Weights of a small GPT-style language model, trained from scratch on English Wikipedia: no biases in attention or MLP.
Each number is 128 + 32 x the weight over its row's rms, rounded and kept within 0 to 255. Layers, rows and columns count from 0. Numbers have three digits each. The size before them is the row's rms in percent of the matrix's.

# up: layer 5 MLP up, 768x192, rms 0.333, rows 671-702, columns 0-95
# down: layer 5 MLP down (transposed), 768x192, rms 0.495, rows 671-702, columns 0-95
up671 089:087096144124121160115129104151096162168130043185089103155101144150108125104120163117156093139136151114188079095103093124147107057191169145126129126154082114161081142131052108150129130083131105120111086078137146134097124101110108181109113084097140117094129134048171133124133162101087143151
down671 087:167127093132086085176085155122141086121053147110120143074097162191128157118140163079076122156146153127174045142127152080137144120150135132136120130205068135103091106153108131106141065102104100140092097182140173125134103093203120122093101097085139172186196113133127168085124134168114109076
up672 102:148103110132139113113102108093122100055177133087087133136190160170079132067143089139139157141162157098098072108192113119111188097114134162123096131197163129073139177197134122124126133114130078113152172128150112122135110089104079108036102057175120099182125132102152154106148134176087175074
down672 105:138123155128129168137111114115063109098129145035175111179157150192131143076119132105141104152137102170132126190173093066116133126129145125104077152101128106101091149166099109070106096165134130095117133138097148125122157099160132097124102103105144175147046140117164107087096180132098156175
up673 106:088154125183111183150119125105105109093145051095139090162104178157118127051183132125145095125089182103170141097165131157135113135094084097127176095104200104131097124163173066169122109112111136151137126106138125137184096174115154076180216115189153119103181117094122100117181131118112173080
down673 102:116098152104170055085182129127131138126100116085065152146117139135157108109170132184167051117119153123160122127103124101134135171150119169153134172078133174182081112153131110167115136097096123157145136113079125167125159123131133080111097072127147153136136139078122149113080149127171110097
up674 104:136193098142096141110052106115134140147097109116083108141119116125158117208156137133135158118137101052158101155106091097115145127100091117110168148048114129136131129159112124077111143117152092082157181130153147173095081158137177143199112108181185067149150111120129125160076138090130154121
down674 097:122168171070177112132040142129092106102065187060130173129136117093123131135130124146071108174105109177110128068194089059147179127146084144125147153125081091174130138161123136121121132134175170084125161147163130148123128079108128107145157067170129153145139164098125153132081078156137119109
up675 099:103047174124122164112194106157136111092189140169065168112118103143129119147170181077133118102161143103137158127139159180070078166147107123083152157158089147208148088079078142078142123105110108124134123162088132173113107195154086118146117112104167176136117137117154168071169101095112144120
down675 100:167120165115098148144119172161146170126137158093096080118107106144121061086138155146121123207142131135193105109121093117087115152117127129129121141135135182053108134117168142114147116097136087142141094127138127105100138139108099098146121181181064114049089120172125112078073115124084112139
up676 100:149141093114082108139030128203149091144145138097108152136157123181139079175147155155132070126045166086131113087139097156125155117172123152126194151161109118192109164145185089085108129168097132173146097120106154190115156107123195095146145122148147114127092096104083145105121134108163157176
down676 099:111162174139130126171183106077112171120139082192151171115132175127149143116139139182096112075133138077122108187056137165191079124150110110134142191096127179114106111137133130147115098117202103116103112106112100063106070098131194152156104180180160154135130106106118119161112143092111161135
up677 101:075119151126145121208134158143081110130103144078168136157097136102118164128119154117078140060159150107157103144108083140107129127220114121075133115123136121159061116131147171067156163136165155128139123106102116082183137163191120144141150160099219128154122098141118116142112140107118132127
down677 098:147130159143094171103101165125145142087189169133132163105122135124114134112137127146134123103130149127091113142130163116110134128095057141135086134065144122108179102125144071124117106092147164160117200108095145184154073159078081161118114115114146140185144118176157145199119154137170111151
up678 102:144075150073096101176117135165087162128171161051106187115087160141094148151161115177175125100166124173116149110104085157193150083121156121111110170151074064125102152112150081160107109107165142164128150108164083147150091198155113196100138132149148155097169077168129155146149194128158134095
down678 099:158115083129139115156160191134108134110197162139130093154125168154107100188065129136101180166164142083080167127196081161114145146145114153131188175149133129088167146153077115082118138145071134054116135157168143129122038094076095151075140172104146107191062189102084175118074163137147136096
up679 092:151126169118088126151130085098078104118166108101135112196153114135125089153149140151159094150086121140079146161126155117144095108181118143155140111118134153047098148096092096148167111106111168112105095170126137055176115160167116192146141140134114165127099118116159109142140128115099114192
down679 097:098178110155166155141083110129110072101114130134124174143147097141131098080155135158184138097102089184083123137168148149077149137072147177136179174151149138166104124110144199143146161107125133165159146111131181123165155197139108119125176140132093159110187093132134123170175143178082090111
up680 092:084129079119087129099149095141136118081132116162082115154110179168052068116136050119100179140116129169141153162134190106140104173200116119114139125114142113114086102072145133113129125073137110111120135139086115203151165168099124141124161114123157082118128141203153031143084086079150151114
down680 093:133077179128091101110105153173106067107178084062151112119095156102186122096114152177100094144058119190050114169089101111074131172124074155140130124136126134142152132129168085125098094159099136105138098185147106093123134079153116105042133115223102141132139092137142146177141121067116095081
up681 085:168110168130157153104168121085131130134120124096127205144125121124119149104162148147137210193138158160093082154128091084172193094171107149147073143133092095138136096158120138100108100152100135125136067077101175128125160128080183132153132127121122112163187138109085155076128174100066147137
down681 088:166122182128110051159053088191134158144091144067098136112120116180091161112103161081151119107154166163115140138137141086131135135093128092117105122157088135166113128150088161122111177164169162098191142121190100105140125103149189082152139148083135168118124215111117140111087121130121118002
up682 091:157141150124154092152096179171129069170149185109131178125100141110106094111097130123111113150108180121202079140096107094098102133141112164130117134144148120103194170107094137079080083069173151133193151119092121079087117211141143110101104115125130176079118119081089130111120165123149093114
down682 089:053113068153126089174203136107030104123084148097106127105144123035168062076130175102101162081152085111074146143141107105120155122196141056089185174143121158163134102151166134102076140130086194164115091130180151160171117149125145122160173131109190062141141178132120127100110149117092174095
up683 102:141126108109091127188140106107111106132158076092055090147134114074117095179114114096179134166159089105105123184156157127183108068099110102136139082125132165093084115107176112102110142103175092111063120090100096129145172172111185129171143115094084112109163109163149118162137098097080195056
down683 100:105166170203078225141071167148120105107084104134114166094168143188161084166137148069097119095102129141123120177108123160153140187183092119154166174187114191106154149165152112088101121159157156173123196091113132171095175042149102112138084081146168133138153104087110170092090087135071116133
up684 089:190130143185155151142123122206088083124107157099186054098123154199118159116105138098116082104103104160102122097152127148124112054124146161173147107140124053084095118096102086140097155172132150108146103110161083114142094067073138145147195125143141129117145140150094121130131179115164166155
down684 086:139150223151073255121109139095145095199180173162155157132146144186190126113120126136177150137125109110138155171192129209204074130091039135103143147133139072156124139150142159099149124103108098134155107126141129053161129149131107096110131091197105124091101132114148112157118122156128083132
up685 098:136111103136203112100136142115100142136109110128136145172150134099113173097105140176157098168120153215089206098125140131067078155112075079059150098124132089121160121136127157120145038104145118133184056108110126166136104124096137162124108120184159125109174154176102137199119150163112147144
down685 103:089131150130107060093139085095192162134099162165156147122111078169108126155143182118187155102115166102089131108176122132092175129091039135135119098112097108088178122155181105116123139077132143116136122063141087134147051132104122112186143103124087190097149079083040087143113120098121161126
up686 101:140132132185099168153127099181133106101101127105175121113107130111120139153155137132133105128091131165099144111131178105113162091073101168157152116133111171068140162156169129086126148092100111154118179167082133134127067128068060155151107169116128133111130106150154130055111113079120136136
down686 105:151114141159102122078139162151143157100172151112122108141091040151153069127143107146127153138140170142127204124114190141130135105180165159182088105125142134092136107168156186129089192155160095076151145114126139115178122137112046133105140174178099145090102226111148151067180150128157127132
up687 100:140076170120145113086070115119153092150118119113102167134099144079064159129141128050091115180066106107065190135170190147179170097131076150176114177152098135082161119126110100140123170154047181160116079133140089084144132126150091141183181150143186158142118157138085132183110158092153126166
down687 104:069117123085130130148093129168135097074184111198109070166112146135066085103126133192073117125088122157109145111144119136139122143127089080089147049191142152173112093090145131166090125099090133145157086087110194137151145072078061083105134094119135161080155137083137140195111097116116184083
up688 107:121108161113125133086091132166153120109165110155110137076100144119093154099064111168122152107133167094118149170079129103158078148032201085152145165107164101060182125163143188106178153120147106106066088156112103112130148169147143165144122073143076101144152085091124113133127143144162165081
down688 100:157126078177126154083110163097165085189091127160110120080110116069118079115116126063120069103112156102134136144143119106139175149126152198116119111134154074174172084168166078106154069082178119142073142054156082120106134107131121166124139117132094158103105096123120126136205077142087113097
up689 103:172126187164126091131123115136162158155173139110092145189174154097147162154172077145152125060138163087115146086133126128125116083172191102171093146115141151176180147121140185149123131059098121057176175132142111131086115122143094089100125126160182152108121109127097128083081078108099115134
down689 098:150104100137139091145158101181120095164097095097104159070189168161123100147174145093156125120134108154120113170137099105053113114151136126162148086138108148113136026103173148164088123169168112115156134082130163127186131092110151122162117157095073154073105184183132181106152148065173143125
up690 100:130126111148110130156142150134131197200115139100102106150090143170028129124174164151174157109170147088149132173158089092155158074137104124107058081131152125174156087067096149111110148168134180146125087123120101171112116122170158134087142103123104119096072186114078089101127101101127128157
down690 099:111125151148167129136141125144127147161108097134179129152125099104115132102152129155103099128180165129108181144142109077130137138103112153128163212147150094076178128096147165143127157201084110221077072150129156123135126121169090136086178121161153081077125174074074150112177065103113152162
up691 102:161123134172083155170149119089079159148112115148058136176150089075169132029145181147138112108112153107104110140118158130101092169171145122074136114137125130144116106074164114110091185083119136158081088118085066133117151100155122203135113177075104140166108098100192132127096091117089143132
down691 101:203126135130105113175129120115141161144107162132115136098178092141184126181138133141190124147123114082172104133151158169130168141108135137171121141157152140116116135135046105128098189135150152128123144162132056105052084106140187172157097154080151125151145147164117085155128154164159105132
up692 107:154120105171109132115048165162124124120114156103099110137145150086117074112114088099064147147170139092087166125139095191107130112162097111094058097135196127089117128133201137105084131142078159150115162098121113122185145167090141079137136139143111131183123206111161221158159133163102124163
down692 109:157128121089139103101079104131140100127158132133104131121117108169165108161132139130142151105105138101091165169138141178138106148144137158099122149132093158186096121128062098116108139110067091096118126103084078117079107159220131165100093180093059109043118062118119160134091089089083151146
up693 101:186168167085154093060126098159121119129129093081069154155163114066142132096146135133132100137155104092099116136126162085120122131131133114142116082108169098102115163088117132121121167092100118119166168191210157107153064166150150153113068167170108155095083157151170128086180083090176180111
down693 103:116118190113109160111138099146101225098133119172133055163097133124141178118171176118121112115129082082096137122108146130097157152136102088135169217058134109060149178148163104099100096121161124172138118139138088086158126147117138121141165142122097152123148133193124156156126164148135120176
up694 101:154119130124125111114068073117182141115095118122142107118182155132089153143136169152128135141130127130109100091118134128108144134147160173168166179097170186125107104203134138146169113106187126159136168134108152139171169114141092122086137161118190127060034152116114143134118136115069090144
down694 100:151086204139064156142110146165087052112161130137098127108149111174153129111200141107112080125168068126134115065124153131129081099155107160200162130113096138119207159143152139152143103101111154137160115152152118078179094127128144150148159151117115121097164175111103081092159139154129123176
up695 080:130129133147108076146092202154144105175130120134126123115147182155173170140088131129084058152148176090136135128084129122125145130131150131090180161158113125065129147107107122146156132204122156107099185121106085135095089124131191146108107091107074128123123188111151080150141138162137156140
down695 092:172175090213132216062099067133098079122142110125215088152188173167111138122112100159128160146112082101155126157211112169125116112129111070158130142161190103111094145171151100164089108109101135124130133106116118198185154139137137133124181116136148101109092142156141122136147086110141096094
up696 096:141152097095101067109103104152140157141162102113094161163150107148132155150087173205171088097110159168123105107146173178161115159163113154153098070117130140044103075119091180051090097152171140103119113159053077088106089162167180166141166134088133133160135144090138103184131152089117144129
down696 099:123101134088067061121129124148150120097144161129148142182131154121101080094132142082127133163117072154122100116137183135138127122123101165140132130126148065130123107122093146126064095130099116168110153108087072126113113165110154124134118176190105168097113143080107148138079140127099119118
up697 090:163130141135137123137156128084125132107169104125123097123105048142097159065099151096072125098093148098144135094159111137069112156064105100154020129072121143155157164154107112109184131155147158156127159100103114171097139083126128208122122128141136194103136085158175178134124091133139130126
down697 096:162215124080164103084115098076144136090137145116159128127127143209113164118111168116109113135113111059144100191134083130126058109101137093155093204155105092161133142067125170058114135169161175146052151100099099129117144145153105119076178112121135140107148099119055126149114059122109129116
up698 110:074193118140143126134099156118167064145144126131132118116140126152117111131116155120109155107112140128149110075116105086168133155144116083119170109093174094143103159109185152173158221118082172122158080121135173171097141177148172150104121090122178103128109088086143112138117112144159108097
down698 104:118111138174126164103157143126110104130173104156110144068156190120129117171207099124184095141120164109130123131077111143143101195160082119096126160132126146159193097101083129130141099150114192118139094142153185138119127144151195180128090143114103147074127138106104134136102107121122147163
up699 106:185110131131114145097132116132125121112156099110126121169125128143117112167106122114094125110082115044098090140126176145123081171153116137158104167132140141113132180095104121160140125125148091121048173092168139159113129122160148206114112163138162148103093154135165141107158083144115078179
down699 107:141159101134123144104143122158128123119109126124117110090183111070130164146077124129135107133131119127110149149132151069131082190146171071166120137155119161159152133161131111106108195124113078162093122098090053152098142202093147132143178142090085106165186163172141193120097122133150096156
up700 096:113145118111121112145151119166075103104106064189102106160152131164117125090146090162193115134154118111112148140135080114106073070152082139149156155074081108146072129114071094140157132124168113101128079058146080103148110102150054134135126068118200164183093136162161099117138179137162191158
down700 090:107091123110120142161109156104121101128086045147155142103073176069086103119180144163043139134134106075089096130119112104171089177180127099119168146101103173133126118131119185163136088156196093117111123134118140120131158096100145137127166149134164124153121162142112158179097099058115092102
up701 105:162111145155113161149139093149153094102119107161143095130137074141119058080090109192037121143130117132106181164108156110135100117161118096134091147158104120121149094200081141134154101163171097112107137125174111127146035114171178172130053161101111138151124140150112095086103160157113126167
down701 102:129126104129126102063164109081146108121152137197133125086106107204114095146160182114184205119144078140154067135125086147073127138134111158121098136122076108149098097192151056132051149141170127175142151177160146128112073118133078129149155103155125111092121119089097130154088153142113115135
up702 106:129122145125169121137113107050124071129126160130096101168201149191110125135130122180088170153132136166102139132212078141082123141121123136113097105180120109112115176122196079110157198127152170078125123120150123086101168116131171110099165090095118122200087059185101148114107224143090174110
down702 106:162162147166147158074098155139127191070129135094109061193141097164103089108150095136150147098070135110163116155137093098059068156090150087119070139083093098145152140182145137130088114171195111126141125140105186095109183124066122120113155151175127174115155120140139121154115171160139093132